Weights of a small transformer language model: MLP 2048 SwiGLU.
Each number is 128 + 24 x the weight over its row's rms, rounded and kept within 0 to 255. Layers, rows and columns count from 0. Numbers have three digits each. The size before them is the row's rms in percent of the matrix's.

# layer 4 MLP gate, 2048x768, rms 0.0591, rows 264-395, columns 48-95
098:135156117125166141134157129114126119163140139118156116090093110127098116169096142142146133154098124153129166168140122137153150098100116125105119
105:115156129074119136119147104129121109117165125121130124102148139139121151135150130141150162156150170120155083117122113152125129120128085135164156
095:125136180087141112149087096101127125103155099141091126116121135126088135107126084153080181091144126104130139126119138087122140082115108145093120
097:116109145110105113139097123089145113139136110154126116093093101124084153138128140105143127136106112110133133143120110128104114078153108148101127
099:131150125128163137118125100098167124120104080122125094121099109128168136161153130141128119138109075135132129129131110142145163119117101111104130
101:126097136108105102159135110144090156108128148090123129113173087115166138167124120107143154108092178106116119106148119121117142118177143165129163
108:141165113111125119120127094099173119125116101103129136158146104157113088108149147142156126151114157137110149114137119112105095171148080112171117
096:142143143140129109134143116123114088151104147144144103113121148108136086124140127126157116137089112136131152153128108134083104139121125108131065
099:148128096179135119120111173100149136169115162097142103130115189106153098149131084139153141132132129128124154114148140116139139118109128061100145
100:091116145130089092093125110107143095107162130128132191112151134151134099166144139112102143135144102133117149171127129083111102161113145098127086
100:125146147144162132100112102147138131108115155087126153121117128188132165118157186136096095096110139153128115078121138122103145125175100186143116
099:114138143143112124160138106180128088108137101126125132116121133108128110144075123169113139124143150177136185088112129131129072142118123126129103
100:072135132134140140125120121108110142133130134108140119159154167158166124104149110129119158143130102156120154140097143103128119117135104122140096
102:141110124105103113124130124116120132114105130126145098110118129049110145172096116119155112130112133144140069075151136153114121146186162191116156
098:118172099175158152145128139101141171130110147091157075102174172160145176115131078068132169096125097131106096104121116137132143092143109158142113
102:115136132113126155101128171107162141168145136147090166158112089151094124123157105105113142126142129132136085088122135128188156124126210111136092
101:142111114079134121115130155141116098136107131147181096122113106129135124111129133148125148151150110110092129126154145089141135112138148115149073
094:117136127110192146130107167077172130126081148112140149133086169155119131075160132111109125108113133143107129128138153092130103135127122128098157
098:080131153106118106090105103151096121120103135124120121137147097131107125130115158107158166138139140093070109106123109130083120123142134141102137
103:158096132137122132148158129119139157140161113084134108154139095088115121120120123118168101092110153082167130148168153114149133118120135117120135
101:135132126096135103133177137131118125146131141128145108152169143122142119148138149125149108101077137096105122078118142145125131163135147137139150
105:134136113126113132116081117124151110145057143170150111102124125097134115085134133123161150157132096146142072106080105097137139145120074100149088
092:156153065090157107163079118155098106142109105122130086070139144120153122127139111132146147148151175127104136127171146115093133102136130126132148
103:158129129172120081113107153118109113092094124111100148135216128159139136134122159124162163110116099126092173105140107110142130125110107188130139
099:115089107117163104098144111105166110149120129158132106115138136126089103123119107148127145142076153123095148105137128165084120121141139152097134
098:174127208134140107181114143116073150148120108141124167114160108098151111126112130134102134097134132134104111132155114104120062152084144105123130
101:130146140109122080140094119165110138145152154128133133143141136135143117082132093077090103100093113161082145073119146148129102130104126110144120
100:136119107151146148149113077110171111132147134126092105093193146104117137119121143146140117178142119138143114160140113140100150109159138121103111
104:148114148112140117128106137119080163102122109112140106183089137126134108119148106111114099148104146159176128166097146124134144145130111170117131
099:101114103123161124133145123114123099093121094103131112079126121148130148102120108145128117104141146099140142138169141113130152135129124104128108
098:096183076131135105118098100167153168111147133109134095091137105155106148170138130132121114104112119085136095136115092124102103138133133081096181
102:106121140163118144142132147164151138079106113140104129150131168144128133129153144161149155144116148140164126139149132107130149161099154128119126
099:120123140115155115098107128137168148112153138147092146111116149131105171157144088103142125107172164086118109125125144102145107098143132163121141
098:149139100134148125113146095128139133119157125125132157093153121159175139155137092165114133095147126117137104150106089160152134155149091162136171
095:120150073113105119159117123157114164160095138133124135143153169139136151126118145090163131142148167134122137099099113099079176140131168147091095
101:161161131116163114135097119149155143154124130136140122140126171123131118161097111119116176111085100069073105127136140171118080140140139162124122
104:091146139165111138100083161117096094109162100109128149173125160127155133161138123145110138126115099114125128109116134116116127106139118100083092
100:140147132096106151155137111123132155089095146124154168137115117179068107093140150122149123085074157128121086129097150134116083154146124096149138
102:133039127085141157050132160137125136104137120140148115136128140109128121139093085112125150162083149121128089113123156122112084171137113110120171
098:102117135130125102109151124144155155114144096103135141099120160144140136148159122148126088108101139128149162110113153132107153170176123114134119
099:117111120128165144143169108113135135149097115136132104094121111162107102065112130166164135117151149156097155124165131149169159127151094111186071
097:125122095129128121128158159084189151137125113155140156112175137156159142111121143133136098144148116153118141138084155119091134093123128103119132
099:121133160116093116105137136126151140153105101172091152123162111088125120110112094134122149118073152136124102112091150090160129149124106126124162
098:144136119082091125113090113142099140144129115167130152118161158117157098114147114113191098129122136114111131119127141119117134130121137095115133
104:136080149125156086091163103157151138110103096149127120125146121117133127113151135123113114153152150136153098109169140140122072102115120158127165
098:100126142107168133053157127138125121162119099107099164120138091162127137133122108068128153146166118143150115143176165175100142105149150161121135
100:082112102075151075123107114177143129114149144131114172162110126174144113121147155148149120076111106139121103124125123112139145104116140129098164
096:103121144148154145135130168127126100115143139141150147117125066095122092131142133146156186140093147086121140159111140121140154165097146149141092
098:117134107100106132113146178180144141112120130097142145171127149187134163121115114140117117136128121118113129197122130119154146134135091157103101
097:131118147153148107140126126147140110133155156142140134144134139175120132140103146129115134135128130164121117116105139055147090151121107126155140
100:146144174082102148054127133107102140090121114122099133093131178116133091144144167088156122123139170174111126107119098147167151135118119134168114
094:127125127097133141145102116138142156125154101159101103138099164131110160113144109084133132109097130117100119151153118147127148144152156155140097
105:178145142129123135129189134111127156068108102122127149114149114148132132102114144154156120130084115175141083114119095097100136154142143066060073
101:173147123135116072127132079069156134059085121128122108130105107080119161134105159135102155126059116092127121157117167128118128126133089115129177
101:124155136131157135151129120133105128150123160112102117125098087144138118151129118158111131097167121118146123167106123136143131123129149115093140
100:127149142159135135178171145098100114139113072118098164133151111175075118137164085137093078132116121113145157125130131139183110138082167150120136
105:178081139168182167146088118140135139112093097136115151121150135150112086102125099128121104071091133106101148131119101156146140099164128073108177
105:157114115163147122095100142128106115114166116127141157148110153114089155109086145122087166178143095146123126127127121119118113130108061121111158
099:176140093149159103120113195111143143102137113092121129078103134147105141120142099147123134115174156134106136137076147104136154148122170082110149
102:124120121123125145142124147091082160168145106113150147125131139143131135122152121121146144134095096164114182110097102117155142139161112107138119
097:158145138133089160102144139126131158107133111116096119116100114151110098130155107140140118133110127121084133115117144104153125121133120145120169
102:122141052202126118115162153179137071105103134129125131109094133143151106131126107130084123139142114138166145148166158164164189106165114134115139
102:064142112101114158125089126147161130104157112114107119116135141141136145107098110116117140117138144165123141151098083114108129123129147156111142
102:177139163133082164144154123125149134096162126095110132149112141149147123141093107103133124098120165145116154138129118140131152162085159111087126
100:135166129148175128125186099131131158122158108111148175107097112112142123087123132160062157156079122137110175162124117108153132145090100077120132
096:131144114106097157144117111142129132125129081152138164091143137155140136109192141116123094124141113102131109115144147121102150145127118125124135
100:121123149144124113097107134111123074136155181109110145126135134138138086094135139145157152150126110156089088136133149130142123131143154110104133
100:125176169100151171115114136178121159148146092100118158122102183121166101130134087089116155086102079114081104086099138107069119156163198110162127
102:105174094154106100108129123092119113157115129110105109087118109100103120153143114113077136113127110112113132061141123091152124140119153153108110
098:104111107178105116091120134116090139141137096133135133123147098148142104117120091160149098137121131107126184111096124125172087131130143119108104
098:137182141079128184121082129138099107137159127162152138138117136124135135108124129140149110101154120127144142142120116180150141097166118168147126
099:103108119120167129103147149118148101148100136104152096138149147123111160141137113134139129129136128106096101140124153118144126078088110109112110
099:121131135111099089143133143105125121139112119135150123101139109127146102136098115103153123142122131096115158121115182153145086111192119106156150
106:146144097091102110111135117131122138138127147104151123086099120182125123112135094109128146132109130128111149130087157083094149138135124116094117
101:110132115081155078142104093133108107103161122122142154079129100158171148166148158070132146124143136104129168147149126163127106131125121164164101
097:142094098126166108106127127136159092161133149151128177125098177137114119189149170126089097137131098167092115151142114137162107100147148138096075
095:120140123138127155107098137120089148082193130096092126111117130153160174090116107126107133109093129151161127164120136112159141095162076127163112
099:137130151126107057111140108106130099110110128091138118132081106135159140138137116113196143152110167124140164108144163094153135140161093110096118
099:118195142136118130181150122103092079144091102133106105137119152159135127144124136117125133104101148114117130119115097097130150128150120146150097
098:104157102127143130172163115078109151121134136140139161114100120133202155138089093114113098164146129112088133131165149103113106119124121133144167
100:115129132156120161155076124123146107097136195139102118133128124138138120161119124121143155090051144118156175157118102120128135141151113105125162
096:110109148119093116145173153141135162136148137073118134129161126147125129132151077135120140133138104177127160163129145152089116113157121152095122
102:080116098141142130115134096088146163143133132148093144149143095122168087097157140110125144162124143138127127178106155113161097168135075145121117
099:137111120120122078142095167150124132137155117139122116091086135120132137160142103090155171141165157147079136136169131129127116157118112123090106
096:130161126163144121103136096117099125106079140132100139148109118131120150148153131146130136176105113118165126144126106129118149151086134155126192
098:143113156112150112130126134114130108122141134147114151162125107142127099142075123122121119120137128146123175119120142105116127105137143153153146
096:091143157124155091154123123159156167124122123114127133117122125148157172157095122128149136100162161116099121126102061144165101174159168165136096
102:098106123091087141134128101109120109128146128133127143131108095127119147148135079099102097156137135145070132123125175122111110099120125157156106
099:143143148109122092128139154122080124168143132120103128125092113144065137146101091142151124113110101123198127114106143166160108139112125085146175
100:127089120153111138119106078132091132142141141118125098159148141082138163161136127153115183143125136119128133140093133124109110116109157157071121
098:105147113117137101150116173136138141154161149095084129128142132115142140108133115108166143164109141131097128141126115133120143146090183120128100
100:156121110163100151160116127143119120092072097130141146124171159125101121143144116111105148121117152155116144105090143158149083129096140122123166
102:111118098130161154132142138147113158099169106160146130114119147158110125140136120087099138128136124092120120155129144109133101139154124109109176
098:137146096137144120146094130086144135141155110149095100154075138091115131133132155101100130108134098075083143110153170124076106162130112116090158
103:149185130124118136128142147181123148120123159119097168128164138126105129111132118101096152114111163122113158133141107125149108136128134135108077
101:108123094153167124144120115119142131095143120127143110113162121147117177123106150128099146113128100132115154138130102156174147100121109161170101
099:126121123129108133141109142128123130106128126108123145117149161116138105103141151128144140138110125097115109140103147105148140103154166120153118
096:136096209147132129116129151087103065114125153105126110112114187131139105083121126107136091111160112122112133110138099098138128127098116135148105
100:171127111113158152149115116108146122104172101146135113158113143143117169119124048070089148132131142111115085125122167122137137131131133126143137
101:109127159133175174124109144115161120121135155141117145159140156112154126152110086130099077126089115126142144135158161142133099126110146139131086
099:159150192162090112125134111168128147112126135134108090094143151200105145182151138088145080176086115106134169118114146148137108154097138124147150
104:125118130129103097183090126126128095140129114158169129117138135143138082142160107105148116135128128106104111104096105137146137125158094136130088
100:144124148154142121143154157153142143116122104155122161127122132128132141160147103119134118100151131130098128124116192138158087112119086107103142
099:106138146110115099117110195132144080123132113167175148140115121128140124112151100158176128142114125154156134137148147141099162131146128059105164
103:158134123159115152127104148122075109145092109140131112142110099111161166102089072120117108119123117147084172137137122165122085149127130123113152
099:105085104112179129072120123165113111123068129125147123109116131087133168110142181182111107182112144090144154128104171111112158135157096134175131
103:119160134113096168131144096122127177100104142122118132161143107115155115167149122152096107135159163117139128132124141131134115147108162122109099
098:140143140122115158122121125114176073138102165113124145135114124098128115142130121111136128083071128100136145144125101117152137138098152170131160
102:133133128110106135091133121134133102187121123141132124162133138095133106115126131095110086149141155142160134136136109107127142140133109137102092
101:110175146130100103094135162107179155097120110091111108115122126136064121149117107178135142170120069162106141129114111143158115111139117127127038
106:092133085119086101140158147147131118168142129127153099146123094150147154094080175121132153086143104105099152132131162128147131127159116138128155
103:090139131166123130140147132085180187084120152122089180159139090140175138147174188152123174128102150131150144115129127104135127159135126115111141
102:105133141106130158137092123081148107112107135161136100095099155139075130113120119143115147128150150123101125183099159160072149146128113171125147
104:116134109119126114130113077128157144111139115115125172106124074086136148143126124074082115113189116157186119132124124147100121107110132115120127
100:112113159136128120169088093115139184138093132087111120156080157114124127126131137117133157130121152163118104145121116130143178173119161129118108
103:122124105120097129148116094166095140138146098136169124148124110114164129122088158150132125107133118138124134104164086109146143108117120068127105
099:096132120107142127141119136120143138110126134120111136141129132108152118108121150082114130136118123153100118067149139130132138101166139130144126
104:120136156177113148154149128116128146122070112138052146114103127142150129121145143129116131153122184150110120160122117168107148136155112136115149
099:112136172140122079101156128114099103109167140132116156143162120126108104132100110155100159154112121182118145054124127107178102173135175140126118
099:153127106144161112138071137134121079136126158138123161143123134122156147176111149127131191129135125159173148135145135126133133118121089183113147
099:139115171180090122132115099130121093136146114094150153132140145150136115161150121106074118108155100127143120140124108146114142111138124134148114
100:177125127121128104151123147098132126116125143149104115130126129147116134138146099151116211143135158151094147119147103153094113158147118148152171
101:115151131130132120082128078177154122161138141146160154127144118121157113124099108116120136127085112101128072116117146134126147137090116123134150
099:110131162128135138154106185110141158143076068146109154114173117113140119103071106145111123136114118097118159122148106087128138129143128150130118
103:147117122109148112130156065094126153134126140095158149140146138123167127112135170176147150108110131144123108188086109092114116093134131062105124
104:092166146114144144131139114130130133163142127095164127134125176141088134095171110124152144137139136158124131082120138118140128125156116133118126
100:149140122117110101115089119130123122131110151107136174182128154164109119150149088125118145137078118139131105147096159114138115145167111154167133
095:141111125102158118130138179095112172178128131112107115128153133119112147124112143130120175138119066130112159134119163139112101189152133130138115
102:100158150156123146114144151144157109090117128140139163094140133124114125133087134150110130122140188128096125162138157129124141091092131087126133
099:131135127069115118069122132118086096149116121133160116108117147129103156103132136166119137153121093111131156105090139113144121111109105151135132
095:130136124132122104121134082103127132119105151095150118132123115100125134135142147123102155125092132139088144127161126141101073093115106146118137
102:124138121104125183090143098109095117080153101138121108138144169150132085126131122101147121103109121126105148159142160133161091124145119097158125